Each number is 50 + 10 x the weight over the matrix's rms, rounded and kept within 0 to 99. Layers, rows and columns count from 0.

# gate: layer 2 MLP gate, 384x96, rms 0.139, rows 158-203, columns 0-47
# up: layer 2 MLP up, 384x96, rms 0.13, rows 158-203, columns 0-47
# down: layer 2 MLP down (transposed), 384x96, rms 0.116, rows 158-203, columns 0-47
gate158:52 62 57 51 54 45 50 53 41 45 46 29 49 51 59 43 59 47 36 43 62 40 59 57 55 51 40 56 42 39 43 38 54 53 48 39 52 34 37 61 40 55 51 40 49 41 41 56
up158:53 52 49 48 39 61 39 42 40 47 34 53 63 53 52 57 41 56 41 52 51 51 42 77 58 40 42 62 37 30 50 49 44 68 49 57 56 47 60 52 49 51 25 31 37 47 55 48
down158:53 48 50 65 45 51 57 47 34 41 67 42 53 54 53 45 41 59 51 54 18 56 53 53 59 53 42 50 34 48 44 49 50 45 53 38 40 53 46 45 49 46 69 50 54 48 47 39
gate159:46 45 55 51 48 48 39 61 52 55 62 63 51 52 65 53 56 57 68 30 56 43 44 64 44 57 47 49 54 42 57 60 40 50 45 46 48 35 53 52 79 44 64 28 45 66 34 39
up159:69 60 51 48 41 37 47 58 59 47 53 47 48 44 48 42 44 62 41 52 51 50 51 54 55 48 60 59 55 60 38 65 32 56 62 44 49 63 46 39 30 67 45 69 43 36 64 43
down159:32 51 73 76 41 57 43 37 50 50 53 45 50 57 58 56 52 54 52 50 50 61 54 56 32 47 47 68 45 38 46 54 49 42 42 45 46 51 59 41 49 48 51 48 39 41 57 48
gate160:42 45 56 47 70 35 47 43 61 47 50 37 50 45 72 36 54 51 64 61 43 45 43 51 42 50 54 59 50 32 55 44 56 39 60 56 51 57 36 52 44 52 61 58 43 43 58 54
up160:48 43 43 69 51 57 65 33 43 58 57 66 59 66 53 62 47 52 55 32 32 40 44 41 64 45 65 24 51 57 57 69 61 49 55 75 42 42 70 58 37 51 41 51 59 53 44 43
down160:38 64 63 60 38 51 63 56 40 45 51 65 42 55 36 53 55 47 46 55 46 50 48 47 56 63 44 54 46 40 51 50 53 60 62 47 43 27 37 66 48 45 50 70 36 51 56 37
gate161:62 38 58 55 55 53 55 54 35 52 52 53 42 43 40 45 59 45 50 58 42 41 51 51 46 56 45 57 44 52 46 56 72 54 52 46 61 56 51 60 37 37 52 50 67 49 53 47
up161:51 59 47 43 35 50 44 39 71 49 65 45 61 55 57 53 46 54 56 60 43 33 48 44 59 61 56 34 52 46 45 44 50 43 30 51 48 51 48 45 50 61 39 55 37 42 50 40
down161:29 43 46 65 39 44 52 32 57 52 54 54 55 65 59 54 41 51 44 64 36 40 53 41 53 52 54 51 46 41 42 34 50 58 61 52 35 57 54 58 45 39 54 53 65 41 52 57
gate162:43 53 51 61 48 52 49 53 54 58 52 32 38 57 55 29 48 65 57 50 51 38 77 62 51 68 59 58 50 38 58 54 40 47 52 60 42 48 44 51 49 42 49 65 42 41 54 51
up162:52 53 50 41 67 63 49 63 62 51 49 50 57 52 47 43 41 55 54 44 62 53 36 57 47 43 76 50 42 33 45 48 46 41 57 31 62 55 56 24 35 46 43 48 57 40 63 56
down162:51 63 45 37 63 46 57 42 53 48 51 44 52 32 46 53 63 49 60 54 54 51 37 57 58 58 44 50 38 50 54 43 38 70 51 47 55 63 52 61 35 60 56 43 51 19 56 65
gate163:56 61 45 52 31 36 48 37 55 54 36 54 32 55 44 52 25 57 42 39 42 40 45 52 58 24 65 39 50 48 38 39 62 40 55 56 60 65 51 55 50 57 45 61 49 52 51 49
up163:42 35 50 64 23 38 41 40 49 61 59 52 36 46 38 57 29 45 44 42 45 55 24 61 64 53 48 53 55 49 34 60 59 43 65 50 48 54 45 42 43 51 46 52 41 47 42 57
down163:47 58 56 48 54 25 69 44 40 39 61 68 43 50 45 50 58 60 51 43 46 56 38 48 23 43 44 41 68 60 56 66 45 50 50 44 55 56 48 67 49 65 30 50 46 51 60 58
gate164:41 70 34 46 36 53 61 42 50 53 27 52 61 59 35 51 33 51 34 55 42 47 57 51 60 50 33 71 33 28 56 52 48 59 55 50 66 51 44 48 54 49 41 47 48 56 62 28
up164:49 53 37 49 62 61 38 42 28 45 51 37 65 51 53 44 45 40 56 55 44 32 44 53 58 62 50 56 49 43 41 53 56 51 64 60 50 52 54 45 43 48 42 37 51 47 59 42
down164:47 59 60 39 42 52 41 48 53 54 57 53 60 45 44 55 49 43 55 64 54 39 27 40 60 30 48 52 71 54 49 57 60 51 51 46 55 57 41 57 41 48 56 50 72 50 62 59
gate165:65 47 42 38 43 60 41 45 58 60 46 53 84 49 66 59 69 53 38 61 65 39 59 54 62 27 58 61 49 54 44 56 69 47 54 57 37 43 55 59 51 37 50 38 60 58 52 30
up165:39 44 62 50 46 51 45 66 40 57 29 63 47 60 43 39 44 64 55 49 47 34 41 60 56 55 71 44 48 61 51 43 44 65 58 51 41 40 49 43 59 59 28 42 47 62 52 62
down165:64 78 51 55 53 38 36 37 38 57 40 40 53 38 55 42 42 45 39 45 58 51 48 73 62 54 51 54 29 77 51 42 62 56 50 63 65 57 48 35 43 49 47 50 47 57 38 53
gate166:48 66 51 67 47 52 75 45 15 47 35 39 55 46 55 48 47 39 53 46 51 53 63 60 26 49 42 35 50 39 57 44 58 26 65 51 51 58 50 49 55 50 51 52 48 46 42 42
up166:80 67 66 41 52 39 44 53 49 41 77 59 55 62 41 51 49 45 53 65 63 59 64 62 57 42 32 46 56 46 40 38 68 57 51 43 34 45 63 41 43 46 47 50 40 63 45 56
down166:61 54 60 67 67 43 46 37 45 66 60 54 46 47 55 57 46 48 52 38 57 35 48 38 69 60 55 45 72 52 51 43 53 55 37 38 80 41 46 48 25 51 31 44 52 52 62 61
gate167:49 47 61 77 49 41 45 41 43 66 63 65 62 66 24 39 66 55 48 52 58 50 52 58 43 62 51 51 50 47 46 70 40 52 62 41 41 37 42 53 40 50 48 44 43 63 63 45
up167:50 63 52 36 56 60 41 49 48 47 38 37 41 32 56 34 57 40 53 53 48 34 66 62 35 54 53 52 44 79 49 40 58 58 54 61 60 67 44 51 53 45 65 65 56 41 49 72
down167:55 51 48 57 35 58 45 41 39 46 27 39 47 53 49 70 39 40 57 55 66 42 41 55 45 47 55 50 58 52 49 23 46 60 47 63 63 50 47 62 51 38 66 69 53 43 48 51
gate168:50 62 50 48 43 51 32 36 54 60 69 52 49 62 70 50 54 35 55 48 55 35 46 48 50 32 39 38 58 35 48 57 74 32 52 50 59 31 41 42 59 55 47 35 76 74 41 49
up168:33 63 38 51 56 29 32 54 50 57 51 59 72 52 45 54 56 41 51 28 53 52 59 57 54 60 54 57 32 39 39 53 44 54 65 39 43 53 34 60 66 40 41 29 36 48 58 62
down168:56 57 35 50 52 44 28 61 42 46 46 61 39 48 47 38 54 64 55 28 43 60 56 40 57 45 54 35 47 67 58 59 62 31 47 51 53 67 49 37 65 41 43 51 50 51 42 58
gate169:42 61 53 58 49 56 28 60 51 58 32 45 53 36 56 55 40 26 54 53 50 43 50 34 31 52 35 47 44 63 54 37 59 46 60 58 44 51 74 56 43 58 53 62 55 53 51 66
up169:40 48 61 40 64 51 55 48 48 41 59 66 32 74 68 49 58 69 57 53 51 58 65 69 80 53 54 69 48 39 52 54 58 63 39 53 45 33 45 46 52 39 65 43 60 53 38 50
down169:55 56 52 62 45 55 44 62 54 58 46 62 43 65 59 28 45 49 62 44 33 51 68 65 60 56 54 59 51 38 40 45 41 60 64 40 47 32 38 38 52 31 43 49 57 33 54 50
gate170:51 41 40 57 59 40 67 47 57 62 54 56 58 47 56 53 55 53 41 63 58 46 28 30 44 43 54 45 51 40 40 45 42 35 43 39 42 67 42 60 35 35 43 49 52 36 52 34
up170:52 43 49 48 45 44 38 57 52 62 59 61 51 52 39 42 59 50 54 50 63 69 47 43 24 58 29 53 51 42 39 57 43 36 47 36 50 62 52 46 41 52 36 38 36 53 62 56
down170:57 61 45 31 51 39 49 75 59 45 55 60 47 42 55 24 70 60 54 52 58 52 55 39 40 48 48 54 46 61 51 63 41 41 44 39 67 42 40 50 53 51 31 37 48 62 61 42
gate171:37 55 39 39 50 59 36 64 53 55 53 54 44 47 54 40 26 61 57 55 60 40 51 24 40 46 47 47 58 40 43 42 33 57 45 52 45 50 66 43 76 40 39 61 48 39 57 47
up171:48 40 47 66 48 58 51 60 55 43 52 63 59 50 50 62 54 52 37 54 40 50 57 51 36 60 57 39 37 54 68 50 31 54 53 48 46 53 58 29 44 58 46 67 66 60 42 46
down171:41 32 55 38 45 54 48 51 30 59 66 60 57 43 58 54 40 62 47 54 59 50 37 55 51 52 52 38 51 58 39 35 38 61 53 49 56 51 53 65 61 39 43 55 56 54 47 43
gate172:46 63 41 46 49 47 60 28 42 33 44 56 62 60 73 63 54 50 43 54 50 37 49 51 35 47 45 68 53 25 26 43 60 46 56 69 58 56 59 63 49 55 64 48 52 45 40 43
up172:47 57 64 49 43 56 58 15 54 32 56 52 43 70 68 51 73 54 36 62 56 42 35 69 46 63 43 48 51 43 49 56 46 63 55 38 51 60 58 45 56 68 49 38 50 58 55 60
down172:53 35 42 43 63 45 54 54 39 46 47 59 39 58 56 21 58 59 55 49 28 48 52 63 48 64 26 39 57 72 46 57 46 64 39 53 61 48 54 51 47 60 48 41 41 52 58 50
gate173:47 61 43 47 51 40 39 50 50 52 30 60 37 42 48 48 51 61 67 49 46 44 51 44 54 49 32 48 52 43 46 67 43 41 40 58 64 42 55 59 49 46 38 56 37 55 49 44
up173:56 45 54 47 56 46 38 59 62 45 60 29 35 54 61 54 62 50 41 41 49 47 35 62 47 59 40 58 36 57 60 24 59 53 48 38 47 68 47 54 30 66 57 50 45 53 34 58
down173:50 55 31 62 47 44 58 26 53 35 50 49 57 31 42 49 31 75 46 53 29 33 46 56 47 42 61 66 60 48 50 55 42 60 42 41 63 39 54 46 46 57 50 59 48 51 59 49
gate174:51 44 41 40 28 43 45 54 57 50 59 60 65 36 49 53 53 54 58 48 50 62 47 54 34 53 41 45 55 55 44 64 67 50 43 54 46 44 54 61 47 55 50 76 50 53 47 49
up174:61 56 56 54 52 48 50 49 48 49 43 46 48 29 44 47 41 39 82 51 54 31 48 42 49 37 66 35 65 45 45 31 78 42 54 56 73 57 63 53 39 51 56 52 60 52 52 51
down174:55 46 57 65 58 32 63 39 38 41 60 51 36 65 64 47 40 49 55 56 54 43 45 42 52 50 67 63 46 60 51 43 56 49 45 39 39 53 57 61 59 57 38 32 42 42 62 67
gate175:44 43 68 60 61 55 55 47 55 51 67 61 57 49 46 54 41 50 47 30 45 45 33 44 47 64 39 45 47 48 54 53 53 47 50 57 47 62 58 70 49 56 57 49 37 50 70 28
up175:54 58 50 46 45 47 57 45 38 47 62 51 56 58 50 73 29 71 47 31 55 58 34 25 58 45 50 34 61 60 58 54 52 42 37 56 52 39 57 55 51 58 51 53 29 35 38 41
down175:51 51 36 50 69 23 43 41 25 50 44 43 45 38 43 60 46 63 57 45 50 60 42 55 53 38 54 45 56 72 49 48 51 36 43 49 57 48 67 40 52 63 40 34 40 48 47 36
gate176:38 51 62 55 40 42 75 61 40 63 37 40 49 62 59 44 51 37 47 47 67 57 37 41 46 50 49 48 71 42 66 39 39 48 47 62 51 39 53 66 30 41 58 47 73 32 53 46
up176:64 62 51 63 46 57 60 46 39 50 43 24 47 48 61 40 43 48 62 66 38 48 57 49 58 47 60 43 68 44 71 28 52 52 46 69 56 52 59 59 42 61 36 56 59 38 48 45
down176:49 68 54 43 44 54 40 47 48 37 56 67 60 47 48 64 28 66 48 42 43 57 55 54 47 40 55 42 52 57 53 28 42 46 45 61 51 57 56 45 45 53 28 47 49 59 35 59
gate177:42 55 54 83 51 31 54 48 46 33 53 33 72 61 49 42 60 52 54 60 32 28 70 53 46 67 52 51 52 47 38 61 32 58 51 62 47 53 38 65 56 44 42 63 34 47 67 47
up177:34 50 45 66 55 41 27 35 47 38 36 36 56 49 69 25 33 47 41 46 45 45 55 56 36 46 41 32 65 69 46 49 61 45 51 50 46 32 49 56 61 52 43 37 39 55 43 52
down177:40 49 54 08 34 67 49 51 61 73 36 65 34 32 54 42 56 42 42 45 51 62 43 47 65 50 55 66 43 49 52 40 51 55 51 35 51 66 53 41 59 39 52 44 64 53 50 37
gate178:53 58 43 45 48 38 43 49 52 48 57 56 45 55 49 54 54 43 60 62 53 54 60 52 60 61 43 43 46 46 48 57 50 43 44 54 56 40 55 48 41 49 39 54 64 33 52 44
up178:57 59 55 53 50 42 42 49 37 69 48 47 38 52 39 38 49 54 49 35 45 60 41 41 57 39 68 49 42 67 44 55 61 50 41 50 53 50 44 27 43 47 58 65 32 52 63 56
down178:42 37 44 67 60 36 51 43 56 59 50 49 36 47 65 37 42 60 36 41 48 61 48 50 47 65 61 47 30 35 43 43 58 42 42 45 44 66 50 35 65 63 65 43 24 62 49 55
gate179:49 48 44 48 45 60 62 55 43 48 45 57 52 59 51 48 47 32 67 40 40 56 59 46 58 39 27 58 55 38 50 52 54 74 66 48 45 52 84 51 29 52 55 68 53 55 24 47
up179:45 61 56 52 48 60 56 42 53 89 49 44 47 46 69 51 40 61 49 42 48 38 51 44 54 69 56 34 55 67 43 39 35 44 42 65 50 49 39 52 71 48 38 27 49 73 49 50
down179:48 43 57 51 59 61 43 36 42 74 66 28 65 39 49 40 53 58 53 51 53 60 39 48 43 62 47 42 40 41 46 63 61 40 40 41 52 54 54 61 49 55 45 55 50 53 52 32
gate180:62 68 48 47 50 57 55 65 53 34 43 54 42 68 69 22 39 45 53 54 52 41 63 54 43 50 54 46 53 50 51 39 65 52 37 52 52 31 42 29 51 41 53 53 40 51 41 42
up180:47 61 41 47 58 35 50 63 38 67 49 44 69 38 62 51 58 32 58 51 60 60 42 53 40 51 58 56 58 38 52 38 64 40 54 49 57 52 53 47 52 33 58 63 74 51 51 43
down180:53 42 44 61 46 52 55 44 40 55 59 50 58 54 43 61 40 52 49 53 44 35 59 51 65 52 30 50 60 40 47 48 35 73 23 43 53 73 44 49 51 56 51 55 50 48 55 50
gate181:47 46 57 42 48 63 37 52 60 65 62 42 58 53 45 44 76 64 51 41 55 45 37 42 42 54 45 62 39 45 48 34 47 42 56 58 42 44 59 50 55 35 77 50 42 39 32 49
up181:48 55 45 48 55 41 52 57 52 51 42 68 55 47 65 55 37 46 51 55 34 58 58 47 60 52 41 61 52 37 38 61 43 67 53 38 58 55 39 44 47 71 28 48 58 58 49 34
down181:50 54 57 75 33 54 41 52 42 64 59 69 47 62 48 47 59 57 53 57 27 43 41 46 48 51 37 83 56 35 44 50 48 53 48 42 33 50 40 43 55 58 46 46 49 48 45 41
gate182:68 57 45 42 49 55 58 51 61 41 64 35 49 42 48 64 51 57 64 41 40 49 40 47 53 40 51 50 51 48 52 46 52 30 64 44 56 45 72 56 53 49 56 60 48 41 54 74
up182:55 35 46 44 45 50 53 46 69 53 60 50 40 34 38 53 70 45 57 63 55 65 52 58 58 58 35 45 43 56 60 46 54 51 50 48 44 34 43 39 57 41 45 43 36 58 48 52
down182:46 22 52 50 56 56 56 39 49 46 54 44 65 37 33 52 53 62 45 54 57 51 48 30 62 52 45 41 37 59 59 28 61 57 36 43 33 36 28 60 36 40 49 55 48 66 40 59
gate183:49 45 65 56 47 49 35 45 40 75 58 44 49 59 42 40 57 65 38 45 64 53 43 41 58 61 48 62 48 46 38 52 45 36 80 50 68 43 54 43 45 41 51 64 52 53 65 43
up183:57 57 39 43 37 52 51 52 31 43 58 56 50 35 50 53 60 40 59 52 57 47 31 59 46 47 49 48 42 60 42 43 39 44 74 52 28 51 47 56 61 47 42 45 44 39 43 50
down183:46 54 54 48 58 31 45 38 55 52 50 38 65 55 34 40 77 45 49 56 34 40 45 49 63 57 53 46 49 52 29 63 52 59 63 35 48 30 53 45 40 57 59 55 46 45 70 35
gate184:56 49 56 58 59 44 58 49 61 51 48 46 56 35 58 40 54 57 61 50 50 35 39 63 42 57 46 42 29 51 40 62 49 58 77 46 52 51 61 31 56 68 42 54 47 51 58 59
up184:44 35 45 52 53 49 61 53 47 53 66 53 52 46 48 58 42 47 43 40 36 76 35 59 51 61 56 43 35 46 36 55 61 58 48 53 32 57 49 58 54 54 28 47 49 69 45 43
down184:38 48 43 42 50 55 45 40 35 54 59 52 57 53 53 52 54 38 59 60 56 57 54 20 51 59 70 41 57 48 64 58 50 51 65 27 51 39 49 47 39 38 48 45 54 52 46 42
gate185:56 70 44 48 55 43 60 42 65 55 53 41 61 65 56 61 57 58 41 48 38 51 30 41 69 52 64 51 57 46 48 30 31 31 59 40 44 44 53 48 37 53 58 54 47 37 62 40
up185:37 16 36 53 58 43 49 66 52 37 66 58 70 43 40 46 53 58 56 33 65 41 60 46 59 42 57 59 58 55 44 45 33 55 35 40 75 42 33 38 55 56 56 50 61 59 49 53
down185:36 60 67 51 56 39 52 52 59 61 27 44 59 51 65 37 45 49 65 47 32 51 44 55 60 84 61 49 63 42 51 56 63 46 53 55 50 80 49 41 42 59 38 56 54 22 40 39
gate186:58 71 60 41 45 37 68 62 68 61 44 40 37 49 48 74 38 56 70 40 45 55 22 49 49 52 43 54 30 43 34 51 58 49 58 42 65 59 44 24 58 38 50 67 35 35 40 48
up186:35 35 42 67 45 35 41 65 42 38 56 49 66 64 43 39 57 60 57 42 60 52 52 75 53 55 39 55 66 44 55 69 54 36 35 44 43 53 50 66 44 53 62 59 47 72 34 49
down186:42 52 61 56 44 48 48 61 50 61 42 55 62 55 70 61 51 49 50 59 39 47 25 67 49 48 32 55 45 44 18 40 64 61 46 51 41 58 49 58 60 51 30 54 61 49 42 34
gate187:48 32 46 56 42 34 64 38 58 63 52 53 34 56 63 66 56 53 57 38 37 75 58 49 58 51 49 40 46 44 56 41 75 51 50 56 33 27 44 50 59 46 45 57 45 25 37 69
up187:43 60 68 53 51 32 47 57 53 47 38 49 58 44 51 53 45 35 53 50 54 56 56 56 52 48 53 49 50 54 49 60 36 35 45 39 36 45 46 52 42 84 49 56 48 54 33 45
down187:64 62 36 53 48 62 57 54 37 71 42 58 39 57 61 49 60 47 48 45 50 54 68 47 22 55 62 55 51 48 55 53 67 38 42 51 47 40 52 41 38 56 50 28 39 39 40 51
gate188:40 53 46 55 40 48 44 32 43 41 40 58 62 43 49 53 51 39 46 41 46 38 60 47 61 48 49 53 61 36 50 70 54 40 55 52 39 41 36 74 48 70 67 61 61 45 52 71
up188:62 58 60 39 57 58 43 53 64 56 36 27 34 63 29 46 27 54 47 46 49 44 30 42 41 65 40 71 49 51 37 51 48 33 44 39 61 50 65 52 54 50 53 54 39 48 38 52
down188:36 49 76 64 39 41 40 56 40 51 45 66 54 49 41 58 59 32 45 60 58 38 61 41 53 68 54 36 25 46 47 65 55 43 30 45 52 50 42 51 47 36 47 51 60 53 45 49
gate189:41 33 40 55 63 58 51 58 47 58 68 47 58 59 60 40 49 42 61 59 50 37 48 63 55 46 44 38 60 38 71 60 51 46 58 60 63 57 58 43 38 49 55 43 55 38 60 41
up189:59 46 50 54 48 51 67 41 43 49 54 37 38 49 52 32 57 61 40 40 32 51 51 43 59 63 53 45 51 26 65 55 43 45 34 57 35 43 55 41 40 54 39 62 70 47 51 63
down189:34 43 54 54 46 55 38 50 51 66 45 54 58 60 43 51 64 41 47 64 46 59 60 49 50 57 44 39 46 41 64 43 58 68 52 53 50 54 65 50 39 49 63 71 58 51 48 37
gate190:55 61 41 62 56 40 67 53 55 46 43 60 46 59 31 68 56 52 42 56 38 48 64 61 49 44 45 50 50 39 65 45 40 51 74 51 48 43 48 40 51 67 54 50 66 67 60 60
up190:56 49 60 47 63 55 48 67 28 38 46 43 66 54 55 64 54 69 34 66 34 67 43 50 46 53 59 51 58 45 36 63 61 41 53 37 45 45 49 53 29 61 36 41 48 45 44 57
down190:54 51 58 62 53 40 54 48 45 65 23 43 42 37 48 35 54 53 49 63 58 40 55 47 50 42 48 38 56 64 34 55 45 50 45 67 47 57 79 48 54 61 61 42 68 60 55 60
gate191:60 56 46 23 49 41 30 41 52 70 48 52 41 57 40 61 53 77 58 58 37 52 47 48 51 39 49 70 49 47 28 40 55 40 59 64 48 59 47 42 40 61 69 50 58 36 41 17
up191:54 62 44 50 56 40 45 41 39 69 53 39 51 32 44 42 55 71 48 58 40 17 47 48 59 26 43 68 42 60 46 55 44 40 62 68 66 45 63 45 51 41 54 55 67 41 30 48
down191:51 39 59 46 60 32 38 63 42 59 67 57 45 45 49 68 61 46 53 52 45 58 56 54 52 45 48 42 51 55 45 52 39 45 46 37 39 73 34 59 55 66 55 31 57 47 57 63
gate192:48 58 55 53 37 70 37 44 51 67 54 67 47 60 44 64 43 46 37 57 29 64 37 58 55 54 58 55 35 57 31 50 60 46 63 43 46 43 43 55 56 52 56 62 55 56 61 50
up192:58 63 57 54 52 55 39 43 41 56 51 54 65 43 41 55 44 39 58 52 36 80 40 30 51 52 62 55 36 50 35 35 66 43 56 53 33 40 35 51 62 53 51 49 63 54 45 37
down192:57 50 48 55 59 40 48 51 55 75 47 45 48 40 52 56 48 27 62 44 58 78 52 31 56 34 54 37 43 48 59 61 55 57 49 45 61 44 64 70 47 49 46 36 53 52 51 58
gate193:76 61 55 56 32 52 57 48 48 48 31 35 49 61 70 59 43 48 53 48 67 46 50 46 42 39 29 37 40 62 39 39 47 65 49 49 48 64 67 36 62 59 54 62 47 53 33 73
up193:51 35 63 37 48 52 67 54 43 61 52 59 54 52 54 31 61 54 57 51 49 62 37 48 35 60 47 58 60 67 51 47 44 49 43 50 47 58 44 56 48 63 42 55 42 54 42 53
down193:53 51 67 35 57 66 52 54 36 38 65 59 35 52 55 57 63 57 65 38 63 42 69 42 57 44 57 52 39 38 49 59 44 50 44 51 27 61 49 64 46 44 46 61 53 51 54 52
gate194:52 45 53 56 61 54 59 51 39 53 54 49 69 50 67 43 51 38 36 28 49 54 45 53 57 60 56 45 48 48 60 47 61 42 59 42 66 67 49 60 44 53 51 39 57 51 42 53
up194:40 64 53 68 36 54 56 42 34 49 44 55 54 59 49 32 43 42 49 48 53 46 51 34 47 67 52 48 43 53 51 61 51 37 66 67 64 60 55 72 45 52 40 41 45 45 38 53
down194:54 32 45 38 39 48 48 46 40 73 40 44 87 36 50 41 50 48 43 48 59 48 48 63 31 59 54 31 42 49 54 54 55 30 50 48 46 38 48 63 27 55 35 46 46 49 54 38
gate195:42 47 51 54 44 39 49 46 54 60 52 35 68 49 60 49 73 53 58 74 47 34 65 52 38 49 46 32 54 29 33 58 44 47 61 41 34 49 52 71 61 52 48 64 78 53 29 45
up195:48 48 49 39 61 51 45 62 48 48 59 56 55 49 48 44 57 49 50 50 47 45 65 42 45 28 43 55 42 57 53 56 50 69 53 67 43 42 62 65 16 50 36 69 71 51 51 43
down195:55 29 46 28 61 33 59 56 42 46 54 51 46 60 33 53 54 60 50 42 50 40 59 52 56 60 55 37 67 57 52 45 60 75 51 68 54 34 31 49 43 47 60 59 44 51 46 37
gate196:57 50 35 46 43 59 73 52 50 61 54 56 47 53 37 66 43 53 52 58 47 57 48 50 58 45 53 60 29 52 38 58 28 48 50 67 54 50 70 41 54 55 59 63 49 43 55 60
up196:41 57 50 58 63 60 67 31 50 56 71 73 30 52 50 43 37 63 43 32 50 33 47 55 52 48 59 48 45 46 51 54 49 37 46 37 69 45 31 68 52 41 43 62 56 22 44 30
down196:29 52 62 40 56 46 38 47 52 65 53 58 46 38 62 66 45 27 51 45 56 48 42 67 47 71 54 20 54 47 56 49 58 50 54 59 41 50 64 41 45 67 39 37 60 66 58 41
gate197:47 70 58 66 44 53 49 41 51 49 64 57 53 52 44 67 45 39 47 54 41 25 51 57 64 53 59 59 52 51 42 61 40 52 58 51 54 59 57 60 52 51 46 64 42 58 45 60
up197:52 36 34 42 53 71 47 41 53 36 55 52 48 50 56 55 43 55 37 57 55 48 51 45 57 26 51 76 38 42 50 36 41 51 51 43 50 56 53 39 45 50 47 51 58 52 49 51
down197:48 49 42 41 66 50 55 46 31 41 33 37 52 40 60 46 41 48 60 52 61 60 36 56 49 62 38 35 36 53 62 40 39 53 44 33 50 56 55 65 45 60 58 39 45 39 60 42
gate198:57 34 65 56 35 54 53 41 46 53 64 47 61 48 49 54 49 38 43 58 63 48 46 48 38 45 44 46 46 58 41 42 52 39 52 43 64 54 41 54 51 49 40 46 55 49 41 32
up198:73 40 52 53 43 45 49 39 65 50 67 47 50 48 48 56 53 53 44 33 53 26 72 58 38 51 42 23 49 67 59 42 42 29 35 51 47 51 43 53 48 60 31 69 57 44 58 53
down198:63 61 57 50 49 34 68 57 54 42 50 54 47 43 39 55 46 61 46 53 64 37 53 46 48 49 41 33 63 59 54 65 51 59 53 57 49 62 41 49 48 68 31 56 52 49 57 65
gate199:48 62 57 60 36 34 41 47 59 61 35 62 54 47 45 47 41 51 53 53 52 46 44 46 58 31 49 67 53 59 42 44 41 59 42 68 33 51 71 60 38 40 67 44 43 50 53 48
up199:47 46 40 61 45 40 41 57 56 49 51 64 50 54 54 54 47 52 44 42 37 60 27 37 28 28 59 44 32 62 39 48 41 45 49 55 35 56 52 41 44 47 46 63 35 45 56 48
down199:47 42 65 45 53 45 54 53 54 37 42 37 43 24 43 50 58 43 63 56 44 33 37 43 48 51 52 56 54 61 56 46 36 58 37 36 54 59 51 54 26 59 46 55 48 55 53 50
gate200:60 55 61 44 55 42 21 53 54 59 54 46 53 59 54 53 72 30 52 59 44 34 50 46 53 44 65 45 54 39 34 37 59 54 58 49 22 39 47 33 34 44 54 45 43 47 68 74
up200:46 64 32 36 60 57 38 50 68 46 45 55 38 42 62 45 55 58 36 44 42 50 30 59 58 37 63 46 51 30 72 54 59 63 41 30 25 51 43 44 40 52 49 42 43 56 53 64
down200:46 50 49 42 51 31 55 47 62 65 72 44 52 42 54 56 60 69 30 28 60 47 75 53 64 47 59 35 42 59 57 63 67 31 41 37 58 53 48 50 47 58 44 32 50 70 42 44
gate201:70 31 54 42 24 61 40 47 54 65 48 40 48 49 45 41 61 42 50 42 34 39 60 42 38 56 52 57 38 48 34 39 33 35 44 43 38 68 64 46 41 38 56 49 56 42 57 49
up201:49 22 44 48 64 60 36 54 55 42 55 25 62 34 38 49 66 55 28 46 42 54 27 40 45 42 44 44 36 43 43 65 30 53 42 44 35 35 52 52 62 34 52 58 35 47 43 60
down201:39 34 43 45 59 51 46 43 40 24 65 30 57 34 34 23 51 45 41 59 58 62 48 29 44 51 58 30 46 30 47 59 48 49 46 59 52 42 64 56 42 59 44 41 22 61 49 52
gate202:61 52 44 54 43 42 55 47 55 45 45 51 45 52 58 57 56 47 60 50 58 57 57 43 42 56 52 50 41 47 52 45 33 46 61 65 50 36 60 69 48 50 50 59 50 44 59 58
up202:48 32 42 56 49 71 47 48 62 41 55 59 52 62 45 60 60 43 45 49 52 53 40 38 49 35 55 35 52 49 48 41 65 37 55 50 45 53 44 38 52 44 52 52 55 49 47 54
down202:56 58 61 64 56 49 59 40 50 51 47 52 48 59 44 49 59 34 41 51 61 65 54 47 54 44 37 49 67 44 38 57 53 48 44 56 59 54 34 54 59 64 55 43 51 48 52 59
gate203:55 44 46 50 57 56 53 46 50 60 52 46 39 49 42 57 38 62 36 44 49 56 44 45 65 55 60 60 53 50 31 53 37 29 29 46 59 42 58 50 59 43 66 64 41 70 53 63
up203:43 51 51 51 58 38 46 34 36 50 35 53 52 58 48 59 42 51 53 66 31 46 58 64 49 41 50 56 61 52 60 38 38 51 58 56 56 37 50 33 46 57 50 59 46 49 65 60
down203:55 62 47 52 61 55 60 36 61 55 51 34 45 57 60 53 43 62 50 39 56 48 47 37 67 54 50 51 36 65 45 67 54 24 48 52 53 52 59 53 55 50 59 43 35 37 57 62